{
  "tie_embeddings": false,
  "init_std_qkv": 0.0185,
  "optimizer": "adamw",
  "lr": 0.000836,
  "lr_mult_o": 1.49,
  "lr_head": 0.00402,
  "decay_shape": "linear",
  "final_lr_fraction": 0.0
}
Each number is 128 + 24 x the weight over its row's rms, rounded and kept within 0 to 255. Layers, rows and columns count from 0. The size above them is the row's rms in percent of the matrix's.

# layer 2 MLP down (transposed), 1024x512, rms 0.0194, rows 290-307, columns 384-511
size [102  99 102  95 104  98  93 107 109 112 103 105 101 102  94 105 110 105]
[[132 126 153 100 126 133 177 140  87 114 111 162 157 112  78 127 112 131 148 117  91 112  96 109  91 141 104 131 110  97 102  88 140 102 146 131 153 154  78 148 129 134 124 117 101 123 126 141 112 128 131 123  79 109 103 121 156 112 111 116 105 160 176 130  54 140 136 120  90 119 107 133 141 172 150 131 132  83 147 142 112 119 134 134 123  97 165 112 105 115 136 148 122  85 156 123 152 114 134 123 102  95 173 163 146 149 100 129 110 130 144 164 152 169 125 110 131  96 124 127 103  95 110 110 136 144 152 146]
 [119 107 173 144 136 155 125 173 127 131 166 130 114 136  65 151 136 125 147 134 115  97 127 135 104 179 131 172  83  94 136 141 154 193 128 161 112 125 139  96 126 119  94 115 147  93 123 135 137 116 138 182 161 174  84 127 136 134  97 129  97 123 134 111  81 126 148 105 117 127 150 152 171 149 153  73  94 168 122 136  89  70 130 108 125 143 134 141 105 133 138 156 158 117 142 122 180 122 149 130 146 134 111 127 154 128 183 127 115 149 139 159 128 126 119 105 145 118 116  94 141 148 122 167 133 136 123  61]
 [105 127  86 149 176 196 111 131 144 115 144 168 107 143 107 133 100 123 156 144 114  85 131 139 120 125 131 125 123 134 169 103 123 172 165 169 129 106 146  78 117 146 110  87 103 149 150 156 108 172 121 101 113 142 160 128 118 149 126 109 109 106 130 119 112 116  93 117  99 148 156 165 114 156 141 138 129 157 117  91 143  91 123 112 145 149 130 117 138 139 103  91 126 146 113 173 131 126  86 138 112 161 124 151 124 132 139 116 126 142 111 110 134 115 132  81 123 119 147 126 143 135 160 143  92 141 150 137]
 [101 151  70 133 144 147 117 160 124 123 163 162 143 109 101 117  92  92  95 104 118 119 142 111 154 135 142 100 127 134 136 100 124 118 130 117  98 138 123 123 140 116  90 125 113 111 165 127 153  96 151 128 142 188 156 109 144 151 163  85 143 115 110 193 138 133 108 143 125 143  86 124 134 102 114 115 111 115 116 123 107 150  95 129 133 106 137 129 134 123 132 138 141  96 124  73 110 131 132 122 109 133 147  69 134 157 123 146 125 110 127 123 128 105 165 134 127 142 114  98 149 102 133  97 185 126 135 116]
 [127 112 138 132 130 106 114 145 120 143 145 114 164 128  71  93  96 137 160 140 100 157 126  99  93 173 138 156 120 122 131 172 126 150 105 149 133  80 109 136 121 114 130  99 100 132  94 137 113  96  61  71  88 130 129 116 124 126 113 155 105 102  84 143 118 118 105 137 124 112 131  92  68 141 135  90 118  95 139 128 118 107 117 100 125 118 123 113 166 157 130 111 160 127 170 117 141 119 102 134 130 160 164 168 136 155 126 146 128 156 124  94 136 147 124 161 107 125 126 121 103 145 170 110 130 135 128 104]
 [159  98 127 160 124 111 153 107 142 104 105 104  97 174 150 146 178 150 168 144 117 117  83 142 143  71 148 124 169 145 136 115 116 109 122 136 121 117 109 176 161 142 133 172 152 115  81 112 125 114 160  76 116 167  90 118 151 127 117 151 141 113 114 117 100 158 124  94 128 125 147 106 139 133 111 129 157 138 113 118 101 127  78 138  97  98 146 130 141 140 161  88 108 138 139 128 118  95 121 149 112 120 135 112 128 153 123 149 118 120 101 122 145 160 124 144  94 144 129  99 145 149 123 135 156 110 146 125]
 [145 115 135 161 167 166 129 164  81 130 131 148 159  86 143  95 123 106 130  81 121 101  87 135 115 127 118 170 124  90 124 137 125 105 140 177 112  86 144 101 128 126 137 123 138 116 140 115 134 103 117 136 100 168 125 163 147 106 102 130 105 124 151 116 156 123 159 152 122 150  89 113 137  89 154 104 139 101 143 132 128 130 116 167 119 127 103 117 125 139 124 120 132 101 107 104 128  81 102 134 181 135 173  89 136 137 111 116 166 144 144 123  93 149 133 139 149 145 100 158  91 146 100  96 109 145  92 151]
 [102  95 140 101 100 131 107 157 112 131 101 147 133  83 154 133 113 136 130 109 182 143  89 130 155 105 128 173 174 112 115 108 153 147 108 130 136 113 166 142 152  85 118  85 165 111  73 118 138 135 124 134 102 126 171 111 138 129 108 111 139 149 134  94 139 110 134  99  97 118 150 110 133 152  66 112 157 152 121 131 149  97 140 146  98 125 135 117 155 106  81 142 153 126 106 108 129 133 150 134  91 174 196 116 131 142 101 108 110  99 132 140 153 162  79 133 113 104 174 129 138  77 131 158 110 126 105 134]
 [128 148 136 179 154 144 107  96 100 135 106 121 134 128 116 158 149 136 142 110 147 132 117 141 161 160 121 114 126 136 149 157 131 100 132 156 162 140  96 103 149 173 144 168 131 118 122 128 102 164 128 144 172 132 126 154 111 113 120  90 165  94 140  56 120 114 116 155 134 104 155 128 128 123 113  96 163 122 106  85  96  89  92 123  82 118 132 120 166 115 113 126 127 117 118 142  78 129 161 140 131  99 149 129 123 123 118 127 116  89 136 105 148 136 145 168 127 101  99 149 126 136 175 123 154 129 107 167]
 [125 139 155 115 167 131 117 130 105 119 126  69 159 153 135 125 164 108 157  90 148  87 167 158  82  96 118 117 115 129  79 155 124 123 137  87 144 119 152 119  93 150 141 116  89  94 164 122 149 143 121 100 128 119 179 119 157 101 152 114 113 113 107 167 107 131 157 152 138  89 129 117  70 163  99 139 119 148 132 146 128 119 164 116 155 155 137 108 128 158 122 153 131 124 127 159  87 168 110 124 120  74  91 136 112 158 127 130 123  79  63 177 164 121 120 142 131 132 140  98 101 166 117 118 119 129 138 121]
 [163 122 176 109 102 113 115 146 182  94 131 118 109 154 153 104 134 191 120 149 109  84 107 113 131 115 148  98 130 119 174 210 131 112 101 119 107 156 119 168 148  76 132 119 149 135 146 128 102 118 156  78 131  74  97 126 118 118 122 140 138  88 156 142 155 146 118 137 108 128 142 156  95 158 144 103  86 133 145 128 179 124 139  90 147 160 118 133 145 143 153 138 109 119 172  93 151 133  87 151 131 104 105 155 168 120 104 119 115 137 163 118 121 159 110 119 154 155 120 138 143  98 123 125 126 130 107 158]
 [137 127 143 132 124 118 103 131 131  93 166 152 119 127 163  79 122 141 101 143 137 115 122 198 148 113 168 183  98 114 125 137  90 132 118 130 114 128 172 122 129 125 114 119 117 143 133 133  63 123 136 126 144 106 130 132 159 111 117 119  98 114 134 113 134  98 153 133 106 129 145 135 113 197 155 121 117 131 102  72 126  64  98  86 111 124 103 160 143 182 188 127 152 133 113 119 155 173 135  82 153  91 137  90 102  98 177  98  90 101 161 131 125 116 150 137 117 144 117 140 105 142 117 115  48 178 112 163]
 [106 141 132 101 148  93 121 115 121 107  94 183 111 146  96  94 156 162 119 173  74 154 122  96 173 121  86 129 122 173 122 141  97 139 135  93 173 118  71 118 101 116 131 148 125  66  98 147 157 101 145 149 148 101  97  80 119 131 158  84  93 141 128 168 102 111 114 125 169 128 134 105 116 136 134 150 170 146  54 131 141 135 105  90 168 154 112 153  66 105 151 115 151 155 143  96 127 107 114 127 136 142 141 110 137 170 132 118 137 127 143 142 117 137 130 156 144 147  98 106  67 128 154 107  71  87 147 110]
 [117 109 133 143 129 130 124  98  76  75 117 141 123 114 101 116 158  96 128 122 158 139 124 152 126 153 170 135 128 167 104 110 116 144 138 100 149 156 127 104 126 175 105 168 168 105 130 130  98 108 150 140  92 155 142 113 140 125 109 145 142  99 140  73 223 111  88 160 150 106 113 104 122  91 121 153 141 141 162 174  94 120 110 102 143 127 140 168 143 144 115 120 108 112  90 148 127 123 134 103 137 109  95 119  88  98 134 121 146  94 137  92 101 103 131 131 160 145  86 102 114 117 175 120 107 162 142 135]
 [103 133 156 170 126  94 147 141 102 112 103  97 145 132 153 142 150  96 167 144 145  94 111 125 114 130 142 113 128 100 148 153 131  71 150  63  94 138  80 139 130 151 146 137 158  97 120 135 110 122 150  96 128 151 124 175 102  33 139 141 169  89 110  98 108 171 151 115 143 166 118 131 111 148 137 118 114 153  95 143 162  92 108 132 148  97 147 167 183 121 121 137 106  97 126 138 115 139 127 142 144 121 107 160 130 124 122  99  86  89 140 140 114 118 121 131 116 147 173 144 137 118 119 116 100 127 126 125]
 [126 148 151 132 124 157  98 112 140 132 164 124 129 120 159 176 109 153 148 114 108 168 117 128 107 122 116 113 144 107 141 162 134 117  96  82 155 149 153  90 157  73 112 115  99 125 124 115 142 153 128  89 174 155 136 139 106 175 152 152 152 140 113 176 142 119 165 168 122 152  92 110 124 131 128 148 130 112 189 132 131 112 122 145 166 101 155  91 117  86 114 127 126 135 130 132 159 103 125 149 125 174 113 148  91 133 104 141  69  79 113 115 164 119 103 107 152 107 133 122 169 131 103 152 149 113 159 127]
 [115 157 113 126 163 170  97 129 163 123 143 132 150 139 117 166 129 124 133 111 161 166 132 102 130  72 127 115  73 138 120 170 137 115 157 108 133 112 127 126 147 125 145 124 161 129 142 104 122 101 163 155 123 118 106 137 116 151 136 120 140 128 116 144  90 134 126 103  67 130 155 135 143 129 128 133 169 122 120  99 114 128 139 121 134  89 196 105 139 166 155 132 103 155 127 134 153 113 106 112 169 157 153  84 117  91 109 126 142 151 121 132 181 137 109 120 104 138 122 113 121 141  88 116 153 133 171 134]
 [100 122 124 115 150 113 105  80 139 169 157 148 167 178 113 150 105 143 126  97 149 165 126 134 115 122  91  85 139 164 136 110 161 117 129 118 157 148 182 114 128 104 136 162 137 146 143 147 125 174 148 149  87 103 137 127 159 161 118 105 155 129 127 153  97 123 110 121  98 108 219 115 160 121 108 129 116 128  79 136 150 116 130 141 126 134 160  87  81 122  86 112 168 121 120 122 123 125 120  88 112 121  85 116 176 123  98 141  52 131  95 143 139 102 113 138  98 130 119  93 136 144  99 136 119  98 113 105]]
# layer 2 MLP gate, 1024x512, rms 0.0215, rows 291-308, columns 384-511
size [100 100 101 104  98  93 116 110 109 101 108 101  99  91 104 111 103  98]
[[166 113 118 106 144 170 161 175 160 102 128 134 134  73 120 149 137 102  96 115  99 136 103 134 106 154 104 128 138  98 172 101 164 141 161 124 150 126 142  98 131 113 108 149 160 117  85  81 157 126 127 153 127 135 159 167 117 171 122 140 101 141 152 116  92 129 136  95 144 140  98 155 142 153 146  96  93 143 109 113 113 103 127 100 127 177 141 131 163 127  99 129 113 113 106 146 165 121 117 167 145 139 157 122 168 106 169 146 131 113 119 154  97 111 123 108 127 129 132 134 111 186  69 147 136 149 143 117]
 [ 95 108 108 152  79 142 159 159 118 148 111 148 121 135 176 124 142 165 131 142 128 127 142 124 112 109 154 123 109 136 138 124 122 115 118 145 139 142 125 112 149 118 173 177 108 139 144 135 148 151 122 169 117 139 117 173 135  71 127 110 170 129 158 143 135  84 108 126 151  97  92 124 132 149 162 105 133 156 137 124  79 126 110 119 116 144 108 194 154 127 141 112 120 111 150 117 140 139 151 124 137 131  91 125  75 116 118 122 101  95 139 143 104  85 173  95 113  98 119 178 140 139 128 120 132  86 102 145]
 [138 104 121 151 151 142 124 154 107 115 159 175 136  98 151 101  95 144 142 112 138 104 111 129 128 111 142 127 104 110 157 130 146 122 117 113 121 163 122 145 115 147 127 134 124 146 140  68 139 148 147 118 113 133 123  98 109 156 187 131 140 117 129 122 137 105 141 148 121 134 135 140 107 127 116 155 130 118  95 126 138 104 137 115 147  97 112 171 163 134 160 109 139  91 114 107 140 100 134 187 121 159 141  91 107 164 156 146 135 119 129 114 160 132 135 112  89 129 108 100 130 131 112 113 171  99 118 168]
 [125  71 116 156 115 109 124 160  83 102 128 152 144 131 111  72 139 151 147 109  87 154 131 130 126 128 110 191 128 148 123 139 118 132 128  88 145  77  57 129 130 128 138 111 138 162 123 118 145 181 127 132 125 162 114 102 144 112 166 116 110 124 104  98 112 120 174 126 156 126 146 109 117 127 137 100 146 156 122 124 136 118 123 105 130 104 134 105  89  96 133 105 162 134 141 145 127 111 129 137 162  94 135 153 178 144 141 136 111 158 148 157 143 116 134 127 104  88  66 125 129 119 137 111 133 147  63 148]
 [122 118 114  89 100 125 118 122 104 166  94 137 142 116 141 137 137 167  96 141 153 131 115 137 150 142 107 164  92  95 144 124 164  94 103 122 112 106  58 124 114 140 123 154  93 152 128 116 111 140 147 170  75 109 114 116 158 116 138 136 157 105 130 124 117  52  71 131 119 114 140 148 173 139 139 116  94 148 109 148 124 148  95 132 119 119 125 144 170 147 146  95 168  80 121 105 130 124 147 110 113 126 126 125 120 109 122  98 104 101 107 122 154 103 141 147  87 147 124 113 103 119 117 153 159 127  95 102]
 [130 153 108 132 103 160 104 173 205 137 118  79 125 107 123 100 104 130 157  97  93  87 128 100 129 132 146 162 112 158 131 165 135 125 126 115 160 148 116 142 105 133  96 116 147  90 122 139 156 138 138 100 152 136 136 119 128 161 109 118 121 145 130 133 153 109 113 133 114 122  97 143 127 108 150 151 143 153  99 139 119 113 156 124 127  61 140 133 140 136 146 123 160 136 107 120 125 139 111 183 131 142 131  76  88 127  96 161 131 148 150 134  85 134 150 129  91 116 108 155 188 124 118 112 135 159 151 124]
 [104 111 145 133 121 109 142 135 107  83 167 161 176  82 123  82 111 172 111 151 122 114 100  97 149  99 118 155 156  92 188 134 115 134  98 156 136 115 136 135 158 128 119 155 137 163 127 113 122 187 103 101  91 123 114 139 132 152 151 143 134 147 131 119  68 128 145  95 166 107 100 121 113 151 123 131 141 141  96 119 127 128 120 107 110 135  92 103 149 159 135 113 133 123 152 156  92 129 164 158  89 104 164 136 141 141 147  96 147 121 168 126 136 116 140 126 102 121 127 121 150  99 114 165 128 146 132 128]
 [104 105 110 167 140 107 121 111 132 185 109  98 120 117 134 133 190 127 104 107 150 148  99 162 148 172 124 134 167 148 119 166 116 117 127 163 105  81 106 156 106 155 150 155 131 152 193 111 144 128 144 117 161 143 100 113 145 102 119 116 176 119 128 126 148 154  94 163 128 108 118 132 187 116 189 139 140 139 124 140 175 108 122 120 158 157 170 149 146 116  92 133 155 134 168 124  98 107 108 145 163 132  91 140  90 101 141 142 137 125 103 114 149 142 128 136  74 104 103 105 109 131 117 106 161 120 113 135]
 [153 135 157 138 169 142 167 153 112  97 115 142 180 135 127  97 143 112 122 125 154  83 104 159 125 112 154  89 153 136 120 165 137 129 136  72 106  96 124  94  88 137 140 115 137 126 142 111 148 132 111 122 125 134 144 146 117 126 140 126 102  98  97 158 140  87 120 123  88 101 147 146  92 160 142 114 137 116 162 153 154 134 152 108 123 153 150 131 161 163 134 147 110 130 123 111  87 133 118 150 162  87  82 138  83 165 137 107 120 115 125 154 127 125 151 114 132 165 120 129  99 126 106  80  84 110 168 127]
 [102 154 104 108 107 137 123 121 108 159 113 112 181  98 146 105 121 134 153 108 146 133 126 136 124  77 100 165 123 135 148 135 134 110  69 177  93 116 128 135 109 106  98 132 187 159 117 109 121 138 134 112 138 174  96  90 132 126 139 138 122 142 119 123  62 125 104 107 140 129 111 122 116  88 164  92 155 101 102 131 158 142 118 155 145 137 121 118 104 142 121 156 155 119 131 111 143 141 104 126 155 128 135 155 152 133 127 115 139 142  98 100 120 150  96 139 114  94 119 118 167 162 164 138 168 129 106 147]
 [109 135 135 130  99  81 119 108  62 113 140 128 113 144 110 119 153 139  94 162 152 119  65 133 119 135 116 145 144 123 141 117 161 149 150 152  90 118 108 183 168 116 149 120 106  95 147 147 135 141  72 110 126  95 138 152 102 116 143 125 132  92 157 139 112 129 118 132 123 116 159 121 147 141  77 169  98 163 139 134 175 149 140 110 141 140  88 101 109 129 118 138 129 118 138 136 125 171 163 125 113 163 148 173 152 153  85 112 127  73  97 113 127 127 132 131 111 167 117  74 116 108 143 103 131 107 152 127]
 [119 103 170  87  88 147 123 144 127  98  98 162 168 163 140 158 143 124 161 108 137 114 128  81 108 122 126 140 167 110 177 131 107 143 134 128 136 129 122  94 106 125 152 105 150 144  97 131 140 145 121 170 109 169 118 139 111 101 123 151 175 124  94 122  89 112  98 115 149 124  93 167 126 101 122 182  85  89 133 139 133 142 149 175 109 151 123 117 153 151 105 137 133  68 126 115 113 141 132 121 136 115 154 132 102 124 110 135 139 140  96  97 139  72 151  98 128 120 142 134 160 114 111 121 134 141  67 143]
 [111 142  73  91 118 155 112 186 128 148  88 195 128 157 151 110 137 162 125 171 158 150 125 140 122  94 149 104 129 110 170 156 148 171 127  95 107 159 122 122 156 136 131 120 154 156 106 133 109 135 143 133 110 183 106 129 109 152 146 148 149 109 107 105 146 156 115  71 161  83 146 148 158 128  96 195 155 142 108 112 115 130 115 120 102 138 168 131 116  77  86 101 121 129 137 116 183 122 126  87 113 151 157 117 119 133 153 142 113 160 153 128 117 107 138  92 150 127  98 109 141 122  95 112 101 109 105 142]
 [149  83 166 138 138 112 127 133 196 153 133 105 138 132 138 154 138 142 121 152 131 123  75 108  53 133 124 112 119 129 114 133 128 138 113 121 138  92  90 104 127 166 146 172 116 112 166 137 150 113  96 116 121 135 139 176 130 110 116 179 126  95 122 121 165 111 101 115 150 132 145 134 101 125 179 169 104 147 142 114 135  81 100  97 122 150 126 151 101 118 151 134 129 151 137 147 109 199 119 160 107  89  95 123 120 140  80 179 124 122 126  98 131  88 120  92 150 135  89 131 158 157 120 130 138  81 130 131]
 [119 143 114 152 161 102 133 126  86  96 108 110 116 117  95  92 145 141  96 166 157 123 149 153 134 108 121 102 139  99 153 152 134 130  89 145 121 127 174 156 119 128 162 106 136 155 120 122 123 162 104 156 111 110  98 140  86 127 139 109 117 152 136 145 106 151 138 111 136 112 153 124 110 124 114 108 122 148  85  99  96 141 109  83 139  81 130 163 133 123 105  94 133 205 139  81 137 109 115 159 143 167 185  89 144 120 165 135 142 120 111 155 147 142 108 156  68 147 131  99 113 152 145 123 125 118  87 130]
 [143 100 115 130 145  78 114 104 180 133 132 123 134 118 145  99  87 143 104  92 119 165  93 128 127 179 125 122  95 153 147 116 113 121 112 159 146 127 138 114 156 117 151 135 152 179  99 122 172 110 146 122 128 106 133  95 151  91 147 137 183 114 133 123 111 134 131 125 160 121  76 146 114 137 105 126 153 124 118 148 131 162 125 156 118 119 105  79 170 134 117  86 129 119 122 106 140 108 115 109 136 115 141 162 112 118 112 112 131 164 105 143 111 129 113 141 146 156 142 106 125 163 148 125 130 141 137 144]
 [149 165  89 156 116  96 124 143 127 141  70 125 127  95 130 122 129  97 157 172  98  90 150 146 126 101 154 140 116 127 134 154 136 138 149 120 132 125 141 119 110 160 109 143 115 135  91 139 192 127 107  94 117 152 135 156  78  94 110 115 117 111 123  86 143 144 159 175 158 109 100  76 124 157 171 115 152  98 160 116 110 135 114 102 124  97 112 177 156 173 175 128 117 107 118 129 112 130 161 128 145 129 152  97 112 162 121 136 151 125 144 106  88 155 111 115 139 129 186 167 151 136 153 116 119 162 167 150]
 [ 83 120 138 187 193 104 150 131 138 111 125 118  71 110 148  97 111 158 147 133 139 113 118 125 113 136 144 149 136 150 158 157 128 117 149 172 141 155 147 124 134 137 164 112 139 111 115 127 123 134 174 115 133 142 148 119 139 107 121 103 123 128 155 121 151  98  97 138 133 139 101  80 129 104 183  86 124 135 108  78 148 134 148 144 115 108  82 125 141 144 134 106 127 133 187 130 133 126 109 143 161 139 131  86 132 108 131 144 148 131 111 128 103 132 155 103 107 122  92 163 128 138  73 130 153 137 113 151]]
# layer 2 MLP up, 1024x512, rms 0.0208, rows 291-308, columns 384-511
size [ 98  98  99  99  98  92 118 113 109 105 103 100  99  92 107 112 104 102]
[[108 132 114 133  98 127  96 153 138 142 125 142 133 148 152 145 120  34 134 125  92 140 156 134 127 110 100 155 150 179  99 144 172 142 145 133 147  95 152 119 125 114 115 109 137 168 129 116 128 143 139 140 112 196 118 161 114  77 115 119 130 135  81 112 117  83 108 160 153 105 166 149 110 125 151 156 118 165 148 131 136 143 162 121 113  77 157 100 129  97 149 135 162 186 168 130 102 141 137 108 140 103 148 129 125 146 127 133 163 101 185 142 116 153 105 108 114 165 107  95 130 157 157 148 151 135 130 126]
 [140 110 120 127 186 117  76 140 153 107 113 127 143 148  98 143  85  71 113 152 150 130 109 158 150 129 113 130  86 180 124 137 104 105 151 115 107 113 135 133  91 129  96  84 126 158 144 168 126 159 125 143 155 153 147 170  78 179 128 105 147 117 113 154 130 121  96  81 121 173 136 145 139 113 108 158 140  94 127 136 106 135 137 139 114 101  89 111 132 104 157 155 127 102 120 104 132 112 135 139 149 108 119 102 156 132 122 143 137 133 113  93 127 110 113 108 100 140 165 118 151 152  98 119 118 123 127 136]
 [128 118 124 149 191 134 120 151 120 128 167 180 151  87 133 115  90 159 118 118 102 132 117 111  94 107 144 112 113 150 125 127 164  93 123  97 108 158  77 128 108 147 139 143 113 133 110  64  93 134 160 110 141 161 121 111 121 146 209  74 108 105 116 156 118 145 134 132 147 127 143 156 128 131 113 124 111 124 110 127 128 127 129 108 189 125 148 187 103 142 105 125 151 106 135  99 119 130  96 161 156 137 142  99 131 150 148 154 145 150  88 116 149 129 155 139 113 150 107 101 128 126 135  63 172 109 137 126]
 [138  94 188 117  93 123 160 139  92 104 150  75 166 130 125 155 111  92 153 118 122 140 112 130 107 151 134 160 112  98 161 141 150 115 108 130 140 134 122 113 144  98 169 117 155 121 128 111 143 131 143 126  84 117 115 145 138 109  77  99 163 123 110 128 135 138 153 165 116 100  91 137 127 175 138 177 100 135 141 114 115 112 112 123 110 153 152 114 128 120 138 134 102 149 143 149 138  72 182 148 111 138 148 129 145 134  81 135 104 114 100  85 107 118 136 141 107 135 139 121 151 143  99 145 127 141 128 179]
 [152 144 120 122 108 109 109  83 127 127  93 155 103 134 126 164 143 124 153 113  94  85 143 119 150 132 118  69 124 169 147 154 134 147 141 184 118  93 157 169 159 119 129 118 127 159 111 121 162 137 110 113 166 112 116 137 119 113 111 138 117 142 173 147 153 112 144 162 129 110 130 122 127 109 148 139 150 162 122 117 122 109 126 153 115 138 139  73 134 100 121 117 105 134 147 148 133 104 143 161 152 148 146 101 149 124 136 172 135 125 138 120 114 129 105  64 161  83 101 123 143 135 130 132 147 103 122 193]
 [131 141 157 117 116 126 148 131 140 112 132 101  76 123  98 109  83 169 148 112 118 105 160  90 105  96 151 155 145 144 115 141 139 108 162 163 163 158  83 177 141 109 122 145 121 115 151 158 136 131 123 103 117 114 133 119 119 147 136 105 161 133 117 105 110 119 103 149 124  77 108 129 137 126 161 145  72 180 135 116 200 143 120 132 160 100 121 100  98 113 121 127 134 117 165 119 107 132 139 148 103 129 110  92 102 127 106 157 128 165 106 101 118 123 147 151 120 119 104 121 149 108 132 106 137  80 125  94]
 [160 118 104 104 108 147  96  99 130 148  55 123  76 151 145 167 157 108 146 124  96 160 122 152 123 142 150 121 135 132  78 108 154 169 129 139 131 112 156  97 102 152 151  81 131 125 125 145 179 116 135 154 137 161 143 123  83 128 147 129 108 114 142 107 205 102 119 136 106 137 168 137 126 103 121 114  83 122 138 128 153 146 143 127 149 135 171 167  88  96 137 141 102 131 105 112 135 134 118 101 171 163  79 132 134 121 109 139 118  99  96 103 119 112  99 129 142 128 148 122 118 147 142 117 137 119  85 119]
 [127 140 129 124 101 121  85  98 151 126 105  88 138  95 150 133 136 129 162 117 123 131 111 128 111 112 144 128 117 112 147 125 144 100 146 133 187 117  90 143 150 144 145 142 126 130 115 116 131 141 129 128 161 130 155 149 130 128 144 117 121 123 155 138 113 129 181 130 138  93  82 131  96 138 105 105 129 123 130  88  82  89 111 130  73 136 124 114 140 135 137 113 112 141 131  90 101 122 149 128 143 140 157 113 175 108 103 140 124  57 138 131 156 115 129 159 114 105 103 112 139 106 132 141 112 125 104 156]
 [132 131 156 155 137 111 170 105  94 129 144 140 182 134 125  80 110  85 127 160 160 169 110 132 163  81 173 100 107 175 100 155 139 156 172 122 177 124 132 141 140 131  92 114 112 124 108 119 138  92 131 146 160 128  83 106 106 121 116 134  65 137 112 136 130 122 120  99 153 124 146 124 154 108 147 129 182 102 133 174 173 147 166 148  95 127 168  97 155 124 169 103 140 160 144  98 113 134 163 119 115 145 148 128 129 119 161 133  47 140 157 126  96 126 157 142  80 129 112 155  92  55  75 131 107 110 179 153]
 [124 180 117 116 113  93 150 121 152 117 148 146 132 140 148  94  94 121 120 126 113 122 142  82 129  97 109 133 170 141 132 164 159  85 111  84  94 147 143 124 131 140 113  73 126 124 117 115  77 101 132 141 131 105 150 117 139 125 137 109  69 126 128 129 108 171 124 115 141 122 150 112 124 152 116 118 137 129 130 146 105 116 157 115 121  97  79  60 127 127 130 105 138  95 149 145 166 133  99 101 164 124 130 132 134  95 138 172  86 168 145 163  83 128 113 104  93 105 127 116 113  77 133 118 154 139 131 118]
 [132 168 108 120 125 131  97 140 105 104 118 193 153  60 151 130 123  86 121 134 137 125 127 135 190 123 137  98 129  94 128 102 157  80 117 137  85 113 125 106 128 172  95 138 143 178  88 108 119 150 127 131 133 143  89 107 148 147 156 164 145 138  91 118 123 127 177 141 120  96 131 142 111 151 161 149 138  77 131 111 126 144  93 136 152 161 176 146 122 112 125 125  94 122  84 149 149 121 107 102 142  93 130 119 174  82 149 119 122 128 166 168 144 104 133 102 160 138 156 137 148 194 161 154 114 139 128 135]
 [142 138 146 129  92 121 167 155 128  85  87 137 187 168 115 127 120 177 158  97 102 147 174  66 135 137 117 153 145 109 167 111 139 164 171 113 174 133 137 129 102  94 143 126 100 147 140 126 159  93  77 125 159  99 115 127 137 144 122 112 165 125  95 164  73 111 116 144 129 103 134 161 146 101 129 109 131 101 171 128  93 133 125 168 120 124 124 127 112 156 124 118 133 159 151 136 126 162 139 116 130 133 157 135 152 124 108 121 124 179 113 125 134  94 135 130 170 117 126 142 150 118 127  99  97  97  93 146]
 [ 85 101 155 158  98 145 140 128 152  75 115 151 150  89 114  80 154 122 146 142 104 109 139 139 142 172 133 139 130 114 151 131 114 139 175  96 120 124 111  84 169 145 167 133 138 134 115 118 106 126 152 123 161 165 127 128 114 116 128 124 148 105 118  93 158 141  76 152 114  83 143 108  96  98 147  88 116 104 120 149  89 139 122 122 179 154 161 155 112 120 121 130 115 140 104 120 134 148 110  87 143 125 127 152 128 103  81 112 151 105 141  68 125 125 135  84 122 165 109 106  97 116 109 139 134 107 106 123]
 [141  90 101 113 152 147 148 129 122 109 144 112  91 150 183 142 132 120 144 142 135 185 127 137 143 165 108 170 111 190 151  74 121 108 125 161 156 146 147 156 162 127 164 155 114 147 117 156 105 151  96 138  83 140 106 139 100 135 121 117 103 165 131 139  91  88 115 144 151  81 144 119 161  80 122 118 113 112 121 132 106 165 102 108 134 149 116 132 147 151 108  83 110 127 145 144 120 142 128 117  93 141 106  69 138 147 126 145 178 132  98  80 124 121 106 122  97 113 133  77 139  90 109 129  94  69 138 126]
 [ 76 124 120 143 156  98 149 140  93 142 123  77 150 109 111 163  50 184 103 147 114 175 109 113 101 113 117 121 112  95 174 183 127 121 122 164 136 126 159 141 162 115 137 146 129 155 113 106 154 124 127 113 129 135 107 127 114 117 129 115 186 125 111 176  91 153 165 128 115 119 134 156 135 105 173  98 142 140 128  76  97 124 126 124 140 102 171 125 133 101  91 102 128 148 137 114 154 129 128 155  95 135 148 109  87 145 130 160  94 111 117 110 177 148  86 146 108 122  91 110 108 144 104 105 133 120 126 154]
 [138 120 166 139 145 132 108  97 129 122 129 138 147 124 149 110 117  90 108 133 161 106 155  95 137 105 118 126  94  78 140 168 149 146 123 128 136 119 118  87 152  99  75 143 145 102 104 106 123 153 120 170 123  78 113 108 114 137 141 150 173 104 129 128  96 157 147 116 146  98  93  84 138 129  97 127 174 154 116 110  86 167 107 121 101 119 105 109 143 145 111  93 164 127 137 129 176 100 125 131 124 131 120 133 114 114 149 110 160 163 127 129 198 110 134 127 153 157 120  81 136 148 134 145 116 158 140  95]
 [133 175 142 153 136 154 134 143 106 147 111 116 122 139 140 104 117 158 137 153 129 133 130 127  87 130 146 127 120 156 112 133  94 151 151 156 112 103 133 122  67 140 131 132 181  86 166 178 131 153 138 125 141 126 153 129 152 174 108 174  75  99 167 152 128 100 124 134  81 142 115 137 164 114 132 130  87  89 129 107 131 123  72  85 144 144  91 156 110 148 158 145  96  98 160 159 104 160 106 105 126  98 144 140 160 156 129 120 136 152 102 159 114 131 118  95 129 116 133 106 104 165 168 108 111 122  88 114]
 [107 125 138 176 161 117 141 123  89 116 129 116 108 100 144 133 126 132 124 125 167 103 132  94 166 124 154 129 101  71 155 107 103 134 126 157 112 141 110 144 109 107 154 126 146  83  94 101 140  80 147 140 144 164 114 118 139  94 124  92 148  97 111 135 119 160 115 152 102 109 113 155 109 126 154 133 133 124 124  82 124 138 114 130 108 121 121 132 123 140 136  93 112 142 160 111 162 107 138 157 114 158 153 112 156 104 135 120 121  97 157 144 143 140 142 168 134 129 121 134  98 138  98 151  96 173 117 129]]